Weights of a small GPT-style language model, trained from scratch on English Wikipedia.
Architecture: RMSNorm before and after each block, rotary positions, no biases in attention or MLP, untied embeddings, normalized queries and keys, local attention windows, capped logits.
Training: a variant of Muon for these matrices, 163M tokens, 9961 steps.
Each number is 128 + 32 x the weight over the matrix's rms, rounded and kept within 0 to 255. Layers, rows and columns count from 0. Numbers have three digits each.

# layer 8 attention query, 128x128, rms 0.143, rows 19-31,51-63,82-95,114-127, columns 0-63
067131069115074154085095153072087049125126123130108109055150157115080145125100118128091136169096094150140103098142154150101165159151124108093141131133144111145202101154161109162165159157118169
109103101114158135135118170130077145095110160144149152107053138129133122074099179139146147140101120174110201156104169131069129117072151120151190137190138131201128076138130122072110130139183141
063089082139156165131130134139195091093116161111119168140117150167128118128185107118123115152137151163113014131113175127111114143123146105129139102120121097136096121133109163152111150113133097
142132146100089151128175094135122149111125164059147170185096038143151130120100084165091129222148110124125130115101117064133123116140108212060148066113118127174147212185087103124161124119103069
131132103082097123155128107178145144127094213132164138097151169129148097089162138125136072106176149113185105091079105120142123092140073171105129127133144130118184135143145126169132137127115114
136215160118105135138073053093105100133142139166118124111043135089203147109162123118092109085074129146166125166129116156082182159112155201113043130160159127136172085137141131127130120088121125
080125143156090140089147203186157133064080095153154055158122128131125130214178164139206155143163109173099121113188133103123143123146100180162140138086154121167055081149202121130126118092137155
153072105118114129140215095150113137106151170095110171178169101090127114148167103175141110128198130054138135087151114080130170111135124193111143123133163067104116144179119127128139053071093123
098160119107118122113168103101176091099188111127070210104148109114103159102101091149093191180127097181093087113184181151134108141101092117077052172151109107075142166125137120218127103098048174
142144116090144138181097106100149128122141112159100189137124083166155141150135144170114179142122123219097096110142150178115097086098079156148099140157118131104170138143105113100076138091189122
151093140164127141109123149114104149132108110170112166123101086122130121089112179144149129083093182167097166168172165173117141102144129119120154172155140191195084061118158086093100156148180171
123124167152129111148131085114177097141063134102189121084148123082059096134145160175078135143163090150121087137114201114099077152157186096104140136163133155148176133098165076133116140095172168
127119058081119128126176130080142139135122114092053149135147141129032066133142162137138117149170108156132128178182130186089118103120097062100110132176129146114098146150102150159115084108139128
156113098119154140132132125072094156118167145124074101110153091158148158135155110158109131182135069116108150112090126138080113116102137195067157172137142093118129163100095136109135143073091125
048091146142186163193115172170087126113182120171164187083097154163146120116146145158196183100151109190103082105127153110111090089141117140153146126110105148206174138133148167107091100078151139
109130106136107151119163089145118137160147170042139143187107154084095104093137097139117139186102158118166132101078155087176131153166067079125161152153114080101122110164147086153089120090061132
129147118094132117146164128178113100118105141115135159214090111104164180110163088128096122168089132101133112120153128060153170129066089119143101125120133097059156141144053133107127156152119134
126166157104089144128104105080117181185158158143178177151101124096160119111099090024134080099141112049187121144143112122171166120140154163144131072121132146131120163130169157143175147147137108
132111110073150172140147095146193115113126158091142075136171102127106128127124134209115133102178111181092122143165143139134137118162097157100118105164113144129077104101140116173124142134150174
074067083119201164134145161097136105105129093148143148164157110080128086138078133112148121076152129121176152110124098098111178104129143159113186156121143131120064135113131130153162154090126146
082081097189131175251108135204071134094178124135172164127141202126134095106172110180131205085175185134108050001100162050089134118099135095203157108194109080146202158185129118125132135046097122
064136158152087142126141146096140109140075125148107099095139087139119141101084112121086092131121138097144169135094094102085162090155151109064077138140124073104153160104100161180150129103147167
156135123144139109117137148121123126179109136137105097172109129080128157156099128150099144127103112073122098159146140145137104136113124115064108142098132147141138151143099166115117195126137120
150069120164161119084115091157149138010108116101112097151111113140101110098124167140132151140056187113116149128174125102155093100160146081173153117114148178166065068128123126162135175204167116
129104143118145137161139152124164108090134096139173135111109087165125107105111106075141129143089184159110146094164190161067079112118173097164113102150078152131153110128142100118061168158198118
172139114096110128081129082112168069092179110138061174095097115157084083091116149150101051118104144164133139207147163167101072104146096113127109088141135144136076110150128096197103117172113075
178128132097155128143160149157103135128157165174153122140130131074144213199119152123154153093095151132130142137146144182181115164145164150151098157123158106123154109136163093109079139143176122
090134148124101085092072170142152071145091129096141157106172137137137160132199113074149100137171088120168096062132139068111165152102110166127156094154118098091130188122146134167135119099093145
121104132074122109108161099150154067112098153114146066120068075161068093102163167114136156119165115150130141142073186132065129136147147096118154065131121123167126137159102136096104120130139121
123149144105112139089123104167143137128115146143057155145089187148157126144176132098146129158093148127109122078147091133121151138124094079118137102139088135150111091155131115101148134119126112
113144095112111086194131079147118137158176187129156192165133071108168145132140130159080115183141163146119207142123113129138142129108129141111129136159106101117151181098066151083204161096101175
171115189088154128178138128095136152169148140084111181175095075117142168196125122106056080115109110120135148129121110084111126173131128150087124136118146074108181117141136079139115093162138046
149075137121134166131120165171135119100128106083172126097057093145111150193142143189220166103096123107161129104171188040120069129106138144146112106140188163129102164118155100194140121141175117
116143140144130120148141142152107177120096082160152101120177148120149150128094111123136138155140118124118179090077144061169117161055137162114072138151185135069106150111166165147124128129132146
081181134067094167193150089080056172093156156086170152112114090132116142136184090189130077131151136122114123119156086079072090157170165157106135121208113086118166154112096159126155128091070181
116160138059110134113154078149132158153155117153119182133120161168105131083101137156118143106122169133098092144140112080135154124095096121086126149160122128123140134181128153111098127137101137
110125110119125117152077123126183114124128101126136147117132134123081100117136134164142160143149154182060082100160184163111117082188096117153136130140122107140123109118164147133115158102116149
212117139173155149064105146069116106101089139125088153128066143134106111070151168108157137088100149135126135152189162160104120074121123033119143173115091189145075048137105105137098168172167171
112161153132142118124106155141158134093142088127136098120095156146111108218089120153126147136114119127128092117115118077166112152159119091083187100094067098100125075158127135118134153111091124
201073111162140037067110136090163090141140085099072121070149113142113117083113210055125133145156149158147108196114172183086134087146094044113135126089115206143124148081080095126121142156113135
168147113123172099216073044081150154125169127113135125115099108158126159179125136111200143082107150117172056131135120177120060128133199120184143156088145126138090109161109175133102137192160130
112096078104096105137106134116140105131118093090143112114153118151088135158117117117097124108198087098099054085099139105117125119136136121083127088132127102113148184104156181171134118102098149
163142072099115140121134145083148128143124168177143175130131122103157111133113129117085155097103118146128193152115109209106137112100104172172147154119145182144107125196147137105101114176153106
082122107069112142173118142124144105117138165136154129089133135134094091153166123148144156154100144101101034109158117159120068164144108064165186086080139085165088068174125108190086137099093127
156138101111118075155129106186056059058106118137159140142158099110195146114118118120085113161146112156121185122143134107113164094077121152120134092151151104134148185127090138106190155150121150
124121145122109176134102106085116184119105168127155111127121118112151091190127097088149119170112170135149093165118091107138064164092151120182112105056141134164123095147144131135109115112094106
128125093112159174199140108110187124174121188088121086132104176117116153150149152145136084113087143086117081128200182131157131136129128147106114155147155120139085161125134141241105157161167115
113143191157106130104133105123081147136125092114140091154136093117117115146129140132116143162154138108129208148152114119133176151125147168084190115092138148094100117138106174113118177168082131
088087073127146091164102126125081126073116104070092136057110123159140151101107117142129162120115157154134088128086091095064162079115129042148142108138129136158133153123109103140176090105155151
083175119159110142118182082110127081125110103178067058079133169114101155098091113116093123158075133159095129118124093130114145066150098129082092092170113136068148103147140142144130186129075183
143123116116137129089180102126126111100115121125100135134122138098151196106083137103095104193116091097115135115104159081144100180102131153126126154103107166089160138158090152101116174130141103
164137143115145114072117072085105090100090077134094109141081075134151096115149091124150094148127137154086227159139088136109165078130128112119132113143127132165107089115075111125123173163124195
116115170156120113106170152158175098141183066154178079147153146124131091115132106125194145146122137145138164099119164052131176136128132128131135090120102123108134103130119103066095160133159140
188138139133128132082132161156086116101123108075112103106105105144158162076138168139127119137138138170113121151124170193110066124142097129156174109177144165149134104145133156087120110146139096
# layer 8 attention key, 32x128, rms 0.14, rows 18-31, columns 0-63
130118144161121182112100151126126116131190092150124147087046077111199130176083105153030107134112106171130175171163148140118208118112098127149128228084122120143143116132113112114132125109118132
051083103168133061138140056138114127084142124122176163111124190093095099114126149112092177178105108123164123153098083043155168075134157036135113136120140084151176118140119120140172115089089183
101187143127082145092117083105069125144112128185127160170077100135142175145162118132162112092105135154150136134140187192110121156134149110179108208084149148202092078094161085085137111058136156
088098087152153140144142125145162137129136122144065133180169161130112128109158147159070060155155111103093107136131074102168150122127155143108111152155153164132109113116150133120175114131129143
111147099169122074151107169221118144110163146227154150086120149167149110148139068116176139106144092127120069092106213117144092134137104141135147145091169129171140200109163164086093119142143126
118163169161116120139134082114118134097149110151099146138101108181214142143195143100101160108168166132130188091076094180188126129097135138076144129168144149145132095108119105106166102094111122
137106111120099066163091144106146145126144114162134196102080173190165085111138150068131104163152140125139104133109082124102160141141169116160150149083076168108227159125108127205168169178091160
066131162136132126162191138135136159114129092137137138136080172093124090153129112123141142144169145112076130143129116174146103112176122113172117155165112065157169108211206126136116111075160145
142148093149102115090114153095197149137159107151150141140255209114150090085072110117090070094111100178104096188153076135118131110128083148186122161151077147077090177122081141136152134126136137
113085128106102120102096162153162113112096104136134189112149137105114116124158132110156180144151141110142130080028172119125119107081138059111095105158107148138142139107161107142137120102155155
085131124160167192101103108106118129096090126144078132175139108086116126132099153141059111163128168147176138087109114141079176126104118181108130163143096141108167157195150063169139136139180130
158103152100195161151171141154115188136150128144111133085065095136147118129133185145126126111111126209079179168156117203126090091141088099210123144138095109151060126130128139074109148132161171
109165143094149118156131106105100158107088158109133185121136156134118190094119139133041102153163109105178181157095166138093177083109132119086127108153157077128131205182105192182190167109105190
127126117119157156102137146139111120134116167142148117163123133181145146112138098153172069124122117126157136222143116162120149100118135065178148204069104153111085109146105119163157193116149137
# layer 8 attention value, 32x128, rms 0.163, rows 0-29, columns 0-63
101085113110155116153123136172112118112151161158156124123080141158147093123186190133160133061153110110111106121151136139115121141079147101169127095099156129112122109169106179099094121099094126
160107117112121157100117066162071127110097076141126108121076151126133103121138174084150167099087109105114116097087109179107173093107071081173124168146106121162141185145126051124158177173166160
185088105085117128125102100122130178141119138134169108170168189134149107164150108140183141123107140109136080156132145090188051130104143138082156108107125133135141079124051123127123124178149107
102117169106158155124176153141118160151107120155141230101142141126160194109138102091096115094048178119130097166097128146132135126067084081084128147116127105158178197091096142112143083110118136
155097174128085092168109084134163142112137209149205146068165115142142108164157140139168199139155157101090123093103147179124125169103149060139164118136105131135081165102168089180119106101123100
109113151134146126188140138113114112120142130130158129118118152120157137133135128083161126147135165064152091147128158101071138115160193093183164134194100130110108064130111106153125123149138114
166125135195138102105185172093112096138121156082120164096155170125115133155097081139112149146108125090117126145111161170167131150125118100170130142168082104059103110067132172108090148105142160
132115128152121122084131095121098133117071140093093104120157079116164130100114115137134107126152143122151128111136094140143136115087120097117133135213095168093198189206163162129108080162102159
111121067138127141121150117132124125137138125126108117045162125151115113109152163116071075110106100107134204119115107107125098129119097142120122173123208098062117123118088130129135092123073114
134117143102094107091106119141180179111108066110094152200049176132134094092125105107148102123176135134102118061179186116107157120129174100160111132145108129085124146157181134085160125156128128
106134090099134132128075058103211100095115143057127100207179113114124156110157141188070159112109143090119144143156129114168168128112191173134021092145096115131047177189113130165169167091156119
083100124144098136045091129092113128144118094135176085060124114147195140146185138144115093113105113123087114146144198105122112138161054149110200139188193123112128117123177103101111126140142102
131112123111193149099134151066135155171099094090195083084117109143157090123084175119157145181086141167125147165111109131191131157141108113203133140052093102069105142140111111143115164119126152
142129134141094097113149178149093108149147117144133145117176133169111073057168109192080122092123132160123124187131143145084231122126170136146181171108147132127131149126144070090112116132145125
126159090128084162153127190115111162131086144104181165117142148094121099125129157173053091162067124118107153185135104124094130140148081124122168177078120133144061093165124143165140154145094148
170125076103159116145088201139131111074187087091128109191092144123138144136097169110104124041047117147121118099129120110145105147118108134084147134172123093102161131100111072106081147110161149
152109109091137163133085205067151112086106112143115100155149124160111142107157144207094100151104143124135143065104153131081132124093133185104136107104179143113124065138111151147160174106142149
086104130096092109104121108160149109136119152086169170131121122098130070153089100105140095120118128083136121123061099125153149129133070152100125126081122119110173109136124083097128149123116160
155104125133116150139146110117198110133147161116182172157121128124081100141145199105138071146068147163107084115104095160162096118103153164185130101163141156151122080153156114156078076137168078
112142076186154118138169147083018124079079111093141131131167145090137111141077147181072128143130118166125115114099087164105128161159129171194157138153110090149146131144146129093129156120087150
120139117141128126129094176102140092113107172080134060141180142156151169049110102134180131164040124141123133109115041150131144126124142142077134118138122141102130140122090124121165148136110128
120145138160138126173147117115130184101147117104166086135166206151119079108122152140105197063137113065123120146128144130187177120128150136149139138125134139115060117126220192076153144135104103
174125103099065151055114101103085078165128129157131180130132074151179093120158137086109162162185114141175186142111106119115131104078139176140163104133052149123142107072085134155144153118141139
174178116092139150169141149183150144086127128148099122149147109138162205135147101119084091214132106145132117133163064070152162118175145166089143153220104125054148082099112115100144096114087158
102090210112169133119164156134165093109151089132160096136117127100100130134083178139106152156114126106128127116093116137100127092111125117093088133137132085098106153126119127118125109110143135
129144105044132058099077156089133091133080095085185099099157112099086134166093102154156121176124112067093097135128091132143137143087110130165123142079133139162089135120136139109124125179116100
089107144165071137177091138125135139115188161106139120066112144179132108130173122139132118136113157094112068091123052101090095131130115119178139141155117167122211160151167096141123145130109088
092194105082121080156133204165167116131115176186067118144185049142129118112138136104126132112086127129140076112168158155131132153121111135162145109101107119140136143164131121113081129121144082
134109067118116129094175151203094133147137211102138123101147142165123120133178135083124071174098125139123127096138097152160116123174126157076125167099156151169141132106181114166117105150097100
130129101036152098179140127147132146145134126162195173094088111103123117091169109101168117120134152146068162099104120164090095125124143106089148132158126127144123080216125106153112130106138119
# layer 8 attention output (transposed), 128x128, rms 0.157, rows 0-28,32-60,64-92,96-124, columns 0-63
133177155109113102162118130111109126080121131105142152060160140124196215106138174204129141095148176093119166119141064143110152131132085156108095128155109123130153071082135150106103154247188164
135168144132105142155181128080174147152132076138120112132149179126148140131122117128125161159145128122100139147147053143160152122131133115126143112133124183094140103095128168116162140255105086
162123163133158161121141126138070197069160087133151127151065094125139109142056144169125143101138173169105132201134187138192153144141078101180166173141114139100065118091178152071112134086195110
120118160091088130082158125127138113096096147183156114127197094150131120215180038148118126139113138155096104164178128126133137134099114119149139093096128166129116180137181139134095125255107157
134168093154120184161050105133103135188100170064123078109126081080136175112198144139173130121112138152090133083145197138107080128111144115143111094175124089115229132097100107148119125088111122
127132178070076143106129141064180109109093138145162121092191188176101157193150141120183107146111152111154097125065126111124179133192149152141141129152107129080101120139168163124152149216150142
151095108197120187156085148129105133117139114137161077087098107123154153124148149163215128092064121171125143145178133173107110081115160063117084097116159133158156140215146119150069139200124088
099054149102152095099124133144054116146143129035087110154172177220165151159110191109171104113112103139118182165169122095090066141116101134095167132115134142091194145139163057143154126128071136
133124142170108140150144150109150151116126097117121112095145129193150099128198209151121163140181150113072103119109092119070111107181106110143098154180116162136127084139128142091160188000161156
106124113136112155080111116188108102106136106137085135138123085153133081089118163100065090141120124133152131072185119222073124107171133156127085144140135088080142153161125166159162160025064187
139146139134098162065111119116101118110103116195131175138155127102191165133100112104167146138121127139141130081142100154153147171140130136154141138126186165125116123220151121083153175110113110
117119194156071105098155138117157155106147135162148068087092110148095133171063121099078123128124140171129120203064140126094121159091114095122124147073126118078153147104138200147082151024112144
130119152168129126107148061112129137142143152099070109142104121123146157135133126109116166121111219144094130206182160141117115146142078139085085112163140159060124174205157095111132119206096091
162145100070138150161064139124072103126123078147161115102112089125129145169174108135154172133064119119133114158130082179108122184198173152162138133132137112134146105166101163112096090016144114
108148130089119081116122107121156099113114198123168129102174133128155140103174083144141062146134159113150112120197110121142182090118110137107104116139124127087140116060151117111183129255113141
175115141135142109131142084099126143151113150132112125135069115145097101122095187142140140105149106119125130139131110084125137140091157107124128167118070073109153127144119146117087100000145163
135110128194043128140132126150172125130140096114113119182137173137114134174161103098163149141074118104111106144127155201113146138213153117121119089097148127112082117180160189135130139073108077
112139116056117139137143132142173131233144103158143105125084138110089140163120099124157160091182141154094166137191097086090176132122132136102063107078129070113146122091123149077120118255175089
128141120164131100150084189114155122184076141100111126080160129100160178093124130077108101070140154145119152090071075128105210128058139123139120139110122089077194130072117134118142107255137108
132150128120165170133145149120083101168077129142194115193160146096165146149108177150077151139123132125111126146171083159107171165104074144104158120169164150082159118144162181105158160219144108
090123135144133133144115149127102100131132124144124120077094149106101178147099183165183177078152148140142118097103144211174129137165156136116131121112141131124116118091148115137123103000186163
134186106155119153113078128091110190137140083125123110050125087116134140161145102108140127110154146120111117106121076130103118144163200091197138155175097143112160114126124110099116122053101152
131093161154100162128174173153138134110175185134105151133115132059092104159140133131153123074106194108130097116117107126140137131160169154139142093139127135140141128091125114105155132000110097
152059113084181161155113147158152134157117133155156161061170175124082140122111114104164137090143163068144100133114067082123158158082104143149127124178107140131085115077104123140073123133105094
088139200137126119154187148117181126145132130169134098107144097088133162166116142113089104107151155118161167118054128121110107168091152101163148128141150176162162097095096164069100126255141108
078149176102156121112117204143123133146112194127169168181106122114175100183096144049148119092088178117085076085196155135169162122076153218084086129149144063151088172143160123138166106200101145
135080162144174211121139092102131099171129112122177118169127162184097098096099173066127168107121123167146090120120151125118162090088180165095071134103101163154120109106133099163089109012124151
115202191126147106081121149145141061086111139151135175152070171081133111112044160130148037173143192101089117054135181099130110129135097164087109154108111140178160152088142145161143155033126167
145108148149115144152178133088142177103148157103097104145134124090026180117134131121213164143130171147098132142156116092142137095103081133103110151168194139136108093117183113094095109000137130
127132148151088138136132117153180143145165119159171122164092159108200121113137132145156161108155137103117072139125149178159131154152111118104099147128152139126140147141166103142111107072109131
096103147125090126152113156152160141148153168125145131147123174064150136182161106086143089108117176080125134144153183090127124140137138108171096141175103124142122143092158142158065108153144140
132109141125136149100098121106144100117107093108106128105130116152084088147164169105135132163168074106107131109136121137131150107152173143154122077114117127106083121098167128142107150034130130
116128089111122119161128125153125150127177127105153145148136156114139159116166149165135148118122138132140145099124094112134108139176119106162160174146134130118109125168125154140184106164143116
133102097059113111070151130136109155158191102131112185143076123131137122099080140081200140115124102104160074124124127154081156131108137115172128120102134166147121141171165166138097109194117082
103100080091143069079130120148110180125144084119091121112105108168131083100170096089104188111159139101139094090129169108097105090064096128107093137146184135126149179165111105140154101129138131
110109098083155109117144121141165150125158139153065142099126176108111147090119142120111087109133127101136140102136114135114157177139136122151110126108169152133107129126128168114111125109129133
107121119138109143182145145153163165155145149170093154137112153103133118123143080167170131111121129125150104171139117157198083168140188117123092141129106156106092103113117074104101086032143137
133120124137122088114136109120105136133132096146103128188158147147104155103088125146145141104119129122164177116123111120136112094156117145106144106096147174116091091114119149122145122108094127
183063158109121067143161122173126115138161141094120167110074165176056153127162155148222171117143163124163092128081162119111104093106134053155161105157161174148127128109131082105092048162198114
162168141123142075161150133108138145133133175109166113148185125136126143120138150188089138117173125134147111151159103094125094142097117147090152178084110168119126085121111127136092090082080149
195163082154115128073146113098183093151129122151105124163134154119088148145151141167136136142113135149087138161147119104160088130146131151108119124132151130175122132138154104121135130077144148
138132134104128133151143144104127154129120150113137132109162134121162112137159109167117118111139135122156120123118139144119154108116168106100088130179146112128150154094122119156150134158111135
137153148143100126124171120126132160117116152055157154152121122111134131134131096121131089139127178123124172151127123090140137139116129142107123121147110160129084136118129140079147142122110201
070133123144199092112160155076141108148083151141069084117196062091167104155131103155060110078136096149076177152138105128119132133083146163089117159165152066116105153170112126138094128199086166
115123117122106172162136143180123126127157161107151140105123141107115143114171121110157115160100145143124115150139136109111136128167067140162127117126148131141117173174120130150138132091123124
101147137163154133135139117105131138183175123176139102135147085098098148157119177145112159101170111169132138161154125091152089126110094182118148144126158164136128093078127094140119098054078141
145090137137158123145150113131091152085165129071131180193139071086116163149148157157130117175151166102146086109128162097149136109132170149093149131142157117113114109152127136147138091092111122
154123104105089118112181097080118175167109135145149130128103087127093146147142081091143170142124098112127077128123163166127068130135158101122113128093110121133122143093161169152111147182164182
113134109132111066159121141152161164129125119137091108164173109096177089123152050111097123125173073144109172097175111117134127114123149170097144140137145084135085148162114138131103126175120145
078124106166109111137113140109118133089103099104083102120143103102090078154120137181083069179147137166114131143091106056118131111149159139130134154158162073122122151097116118110132119036153141
113072078117115088158159150157117091112137165185108110139091093140107118162109170108142138170123158176123143191089144114094095177131145135163173142056170169146115133089063068144146138061133089
182128111123189094102146105086151147150078150143118069183139073144137115123098105120136151130125112130119137136137096183122085132135148075132192174075138096109082118108131136129115166077090153
123133144164116150103128118105109088131056129141074062171155097180174154144088166146133103137131119138072181168117143151130147097134129143081148086098175141116085091153127162152104136102114087
105163125134132137122053135117082069099145124105113132120122144130110144108131110107146118154134137137053146089167125133145136106164139170136093177089122077113140098149157135146170104160100132
130159147142078135164093071114136117141161126127135119114133145113202143156153120133147105123118120126192216136120127107130144085204146148170154146114148182148133080102117134094161147205149101
147150103133156115150143172111074168079119075172107125093138119133091097165171141098161088143141143100139122134138102136132136130146103103150131143155159084164142142138111132106114129132133147
166087139152117111165123108107146130115146124129155117096105148178106141122132094117112137138169147115107130180111137153122116119148177107103124143137133125116089092094127136125138163164121107
145129158191181153124111104085148148090111040117085091109126116165143119156133148199084143124142142149129120150109121154104112161107163118133177094140098120106114126155107134092126167124139124
190066099110150150158112102068100110129132123155015117102144116158097137121102128114165094135160109146108168135128141100132167132133129157120102138145147148115073176135157145153162120150131155
057165176093141163131109139111114102083108111156108084135108144135113129131114088152139130143182122102142132096140084149126116153134112136127130126149125151110124126172106122114103168108078163
098141122126156107106183125102088109098131108161162101089118115128158141178147120178125113103109139165130110172088114160144064131169112099080090211192164167133194096119128139164151075143082130
170138103130119086156105099113126125118117144120127172117114146165148092051077090101140117170143151128137164103103160134098135131105122092127096158138127186134091132167120121089106163134091158
135124119235125073179170139139192115129105114162101091107153172172156125120063129130084155148198116173128131191101132070129087136110087149099134062072111182105122115079085060099184157021139155
138100129187145158220096119095109094116144081096121104114099070055095115149064163129095117104098044128119145159074157126153148161120152162117140183106080078067152099149182174202084116141141116
134143138151062161142125132115146106088056152099139124121173157125060115137097084125136123131175110101126063077090138107148146126144133137084183123137065134023153132046173103169136158012120132
123097110192160095181108139117124121105073077174151059148152118110080106131115136059118124126152163128104117128104115103089186128077134108119156160111101130154109145106150175079149123121186130
116139093098133123090127123163169142118101113122152114133160171095063117087126073129113156095099128113128128079143161134127154086115116064143127116181099126120202154151101058123109188097130124
056142134088160166099093166113085156064125158165201150116194094085106129215168115174140132184084136162138109169132087072147146151181113165112179122075111120114164126093126112165136124202129152
106128137098091189112100173126114167098170140048154176174135055146155103181169069118109153166149089112146091092153154114157097165150194158146128065113131138108097152109155090160133117182167128
093151125113153130149114108140137118125108152088068170133153112083216162140143128099161139113099142112141120099163095127109113125107102127115142088190142172108173091175145148132149074255071082
161117179121150124078155117153133110162213112154152112123054113122110141145116157130112142086161086113084189108176143140127108115105113175178121156079119122140078105100160163074105094000152124
144136130140124140156095160164150142080152126158111135142134206096178125107051163130160111107100117101159082109086110137173133150140109167152135199106068154069111069180126111136184144161117069
181167122092144095131093088119128164116135130107175147131054129167186129147135133138141153125121155106171119133105125131106122167104091126133144142122069206140174099144137126123115097140183105
113102149095169111109114149114166126095116107071130136103091130205172149201129150171130113135142171154085083090132118032088085132093131163145179107153157138107097108212153097156085112134141127
148099124090097113144114125137106114095141141131121180117064093135174072131164126124143111116142127118108121134154126131104134123140085100117113116137167121169100191152096146118140121142184095
123135135140128098132105109195130166122143122149114167189141175146136126145167118136113140133112112137091130125139079111162135118132152155151159066109073114130130147182134110094156101075119085
071131158145141091058114175155094062096114129156149115136149110146098126140122158187102170138112122163162156164143160120115143142132137115107122155094146133157095100126126084111144081005160160
174104160100098110157136059082109125133175128073154174094082161183115100151077087104150113166132133128133138096103145103078170104089159116139157141086084130180104143110150148123060108109133136
115117192129114140126138147148142106163149089152196104201109141156164107129169053092121173087182113128108202165122128106120135127117158133143127080089172146152128143121112081147097134250138089
069159167122127160100082165166101163108169088126142143134128122096040103124183122127116083121105137161093110132117098097165185086143092142154119113125091123119117187114141142152108125175129131
153209127106102125133082057094114128121121106096134159160114119167189130067116075079122116118118125110147167136086119129137161117065195117134140179111103148177115095160155136054150101149094111
160147124133103094094143144141121104117110119135144141161098111083126097170153167164077203095143127150122113130202137141138121138145130119076087172132118120132173159115162114141132089016114200
108087079106139094180182081161142194114151166151127134128140113104168159159102064120080147160179154104160076102161093114128114181105106174077161117162174098094126206141165108100102166057125109
119083147164122135159097191147147152119163109190147082137082147112115164088151206133148187080154178150102093133103065153105149172127108083142130125135095118118101161108123123142090125002126088
091150158173079188154138157139154091141101156079159115118131130100159138171080116114099113085147135091094140166116141104133076157119163135136148100106200173055128131115198130185124113202093103
119128121144069152119064112169156146149080096142092078073126178125120154128114153189128134149143110108117069076155079152078138118119096161148135137150063098090125131114103155110099163058133105
136132126115100160095101176103115155158091143144166148129115077156132138159129174116087108159113212146133105156084110153096115189147144104107158142123131143105131144115147125143086131183152115
079111109075180113073135095179101114129097081089113124107157148122164189160111160128151113150049147147136124115138114148035102053095125073171140084159086136094035133103042138113094106182119120
152116084158076068083106158171107206155139099152220157092058092165089070148162100130165138076108134087093106153078150137103110158126161100089129115105130109188202133138184063077128134122180049
145083134161170082176179148134129073121156147148150139151150175129146133108143125141141123118127192103168157097108129106047141135126110119083213085122110083152160139156071079142122208247103130
084149120095104070093150125099115122131150211130110166134125131105167147112138115131097095164140113090162111145119109146140127122059154152114099169124139103110116137089091134087154105234125090
135062146094156126146162106148099087070130138181150109121059146152132088163148161166128113099108148036153126119132094168144121128155149043047130127129163085213113118149121179139097125224158089
151157144175117137144162161142144165119181121122110144134129107086190196103118120131121136150142131084177052129134169123158070168152148107133139125120179150156127112113144103066186110131155097
126159159155147107129178100085132079112125118128107107172148103094138155111134164108098119208188139173174108129097128093184145140093142188119136167066107173093131091110138094079152088043110164
133184110101089127088168160081104126099117159129189176113165107129112105115186110173052147138128105181119120049138130093109153083100111138123089102157144087134126183177119178155159137248130133
100107120108122119103150097085097098112108106099113146081099129106137075203132102128111091129111085159098161183114130166108125108137155181177129156110148112133126134113148177199110072215134111
138107109144131154196130144121157158197133111073156151147160170116064087145152129109153096123082138113082097105154170117159128155120181060203091161162128138147104188124157110137097140255110099
166152167143171088141122114157150077137098125162099103134047138173096129080087121121140080107097117077119202155121153106126128062139034125123111086111090103136175126134086136123150168199153074
110111153070107116121146083126137150128146158133173121164172162151113139111128184170093111177174113038141136064118090160113107176142150067126132145119113124096100082122117138132059151178089119
162118109108148128094150106173120143147131062166100121183117121078046121162130163084169148161085126182152136137110108105125119121159071104162218123163128160188144096143162099075104142000174161
119123115135157098103132128105208127161120154131109141110079135151094045093130149152095065159096116205081122100140131097098145095126132082145113146153119119154131123114131130134107136111165112
120117150197145234147159149152088095134066084093088094141136173101088110165119144118134132180094111139095179142157142113118094044153116195148183073113130083096164114135098075160168199080098077
168102098199133114174122142127116115120121082157099137142119133099120176119131110087085162095109138190099087143105138157089120116060153178124123124125185116161122155103188089105122094113129099
150123078159196162144093185109082117136025141128128102100155138189105122101070142163112118140107127186118171043070083130034212057097145146103082158134100052078175127112101160123129149206112148
102126090119175081103142155152137141147157139094106087111170118125174124154107116093105153146122102041180117130145135135181110115127114119134123112164125147087111142095137132157156122115120130
160085190105182144123165115136152116122124129104159114120095208153147118150111173152155107111129123142145105110127149130129066113117129123110117104175115179121071101147145103082155121025161073
119129120097156147141104089127175143099118134131095115090104097120150141100126171177110079110112143124183144110111103145148115181138142082129111192122083088099174072096121131184095162207078198
149164066138132142149101116095210110138093166104098114134159126138178133126087107116095100158088110136128154172133114082145140172119140172124111113110145136140073134196102141127162168255070143
144116164127106156142182045113119149136066130073068107166210195086101215104168105131159112148080148086135151132198106142089177048100121088101152138216066060112117088101160141096102168161136149
158137123168102163147146162146085112158146082146133123154088119109085144109190137174113137146169086121148133146127175102167120116092094137093093090153135126142180133136087105135126133158160165
134133104169099119140135139103139144124203113116087100149132096165081122096132099152106104157161062165062182117116118065161122098106101129132064157091122114136091157120165122046191123255141151
178119118188157173107133148098165072135126114050094107112119114207137117101119159108164077075083134212120138172154145121114168057116132151192093091129078081126150164099114105149149098057136123
118139126185162149157151094140127116121137104079040072104122124150057113130146099094107088190104118053135130122112132128146078146149173088122170090091137116142157088128083144123100169076055114
052110154120197102106110119168135138142119114137182111093181132139125138176121111169121102123091130229143138081112077112098179059174051079174162151183029080060126154111040224156175124146154124
140131137075142110099131130121147117132187124119131121184132077144131132130142139088134148147091098179142126134145173148165132177149040135143135128134112121145122123190151177128092082135146159
063167148066126126123104177119127154150127154154164155132134161140172091145129110043173123045094096153150113136129095143192141166208172096108079117115123108107134084124128118179070103246083145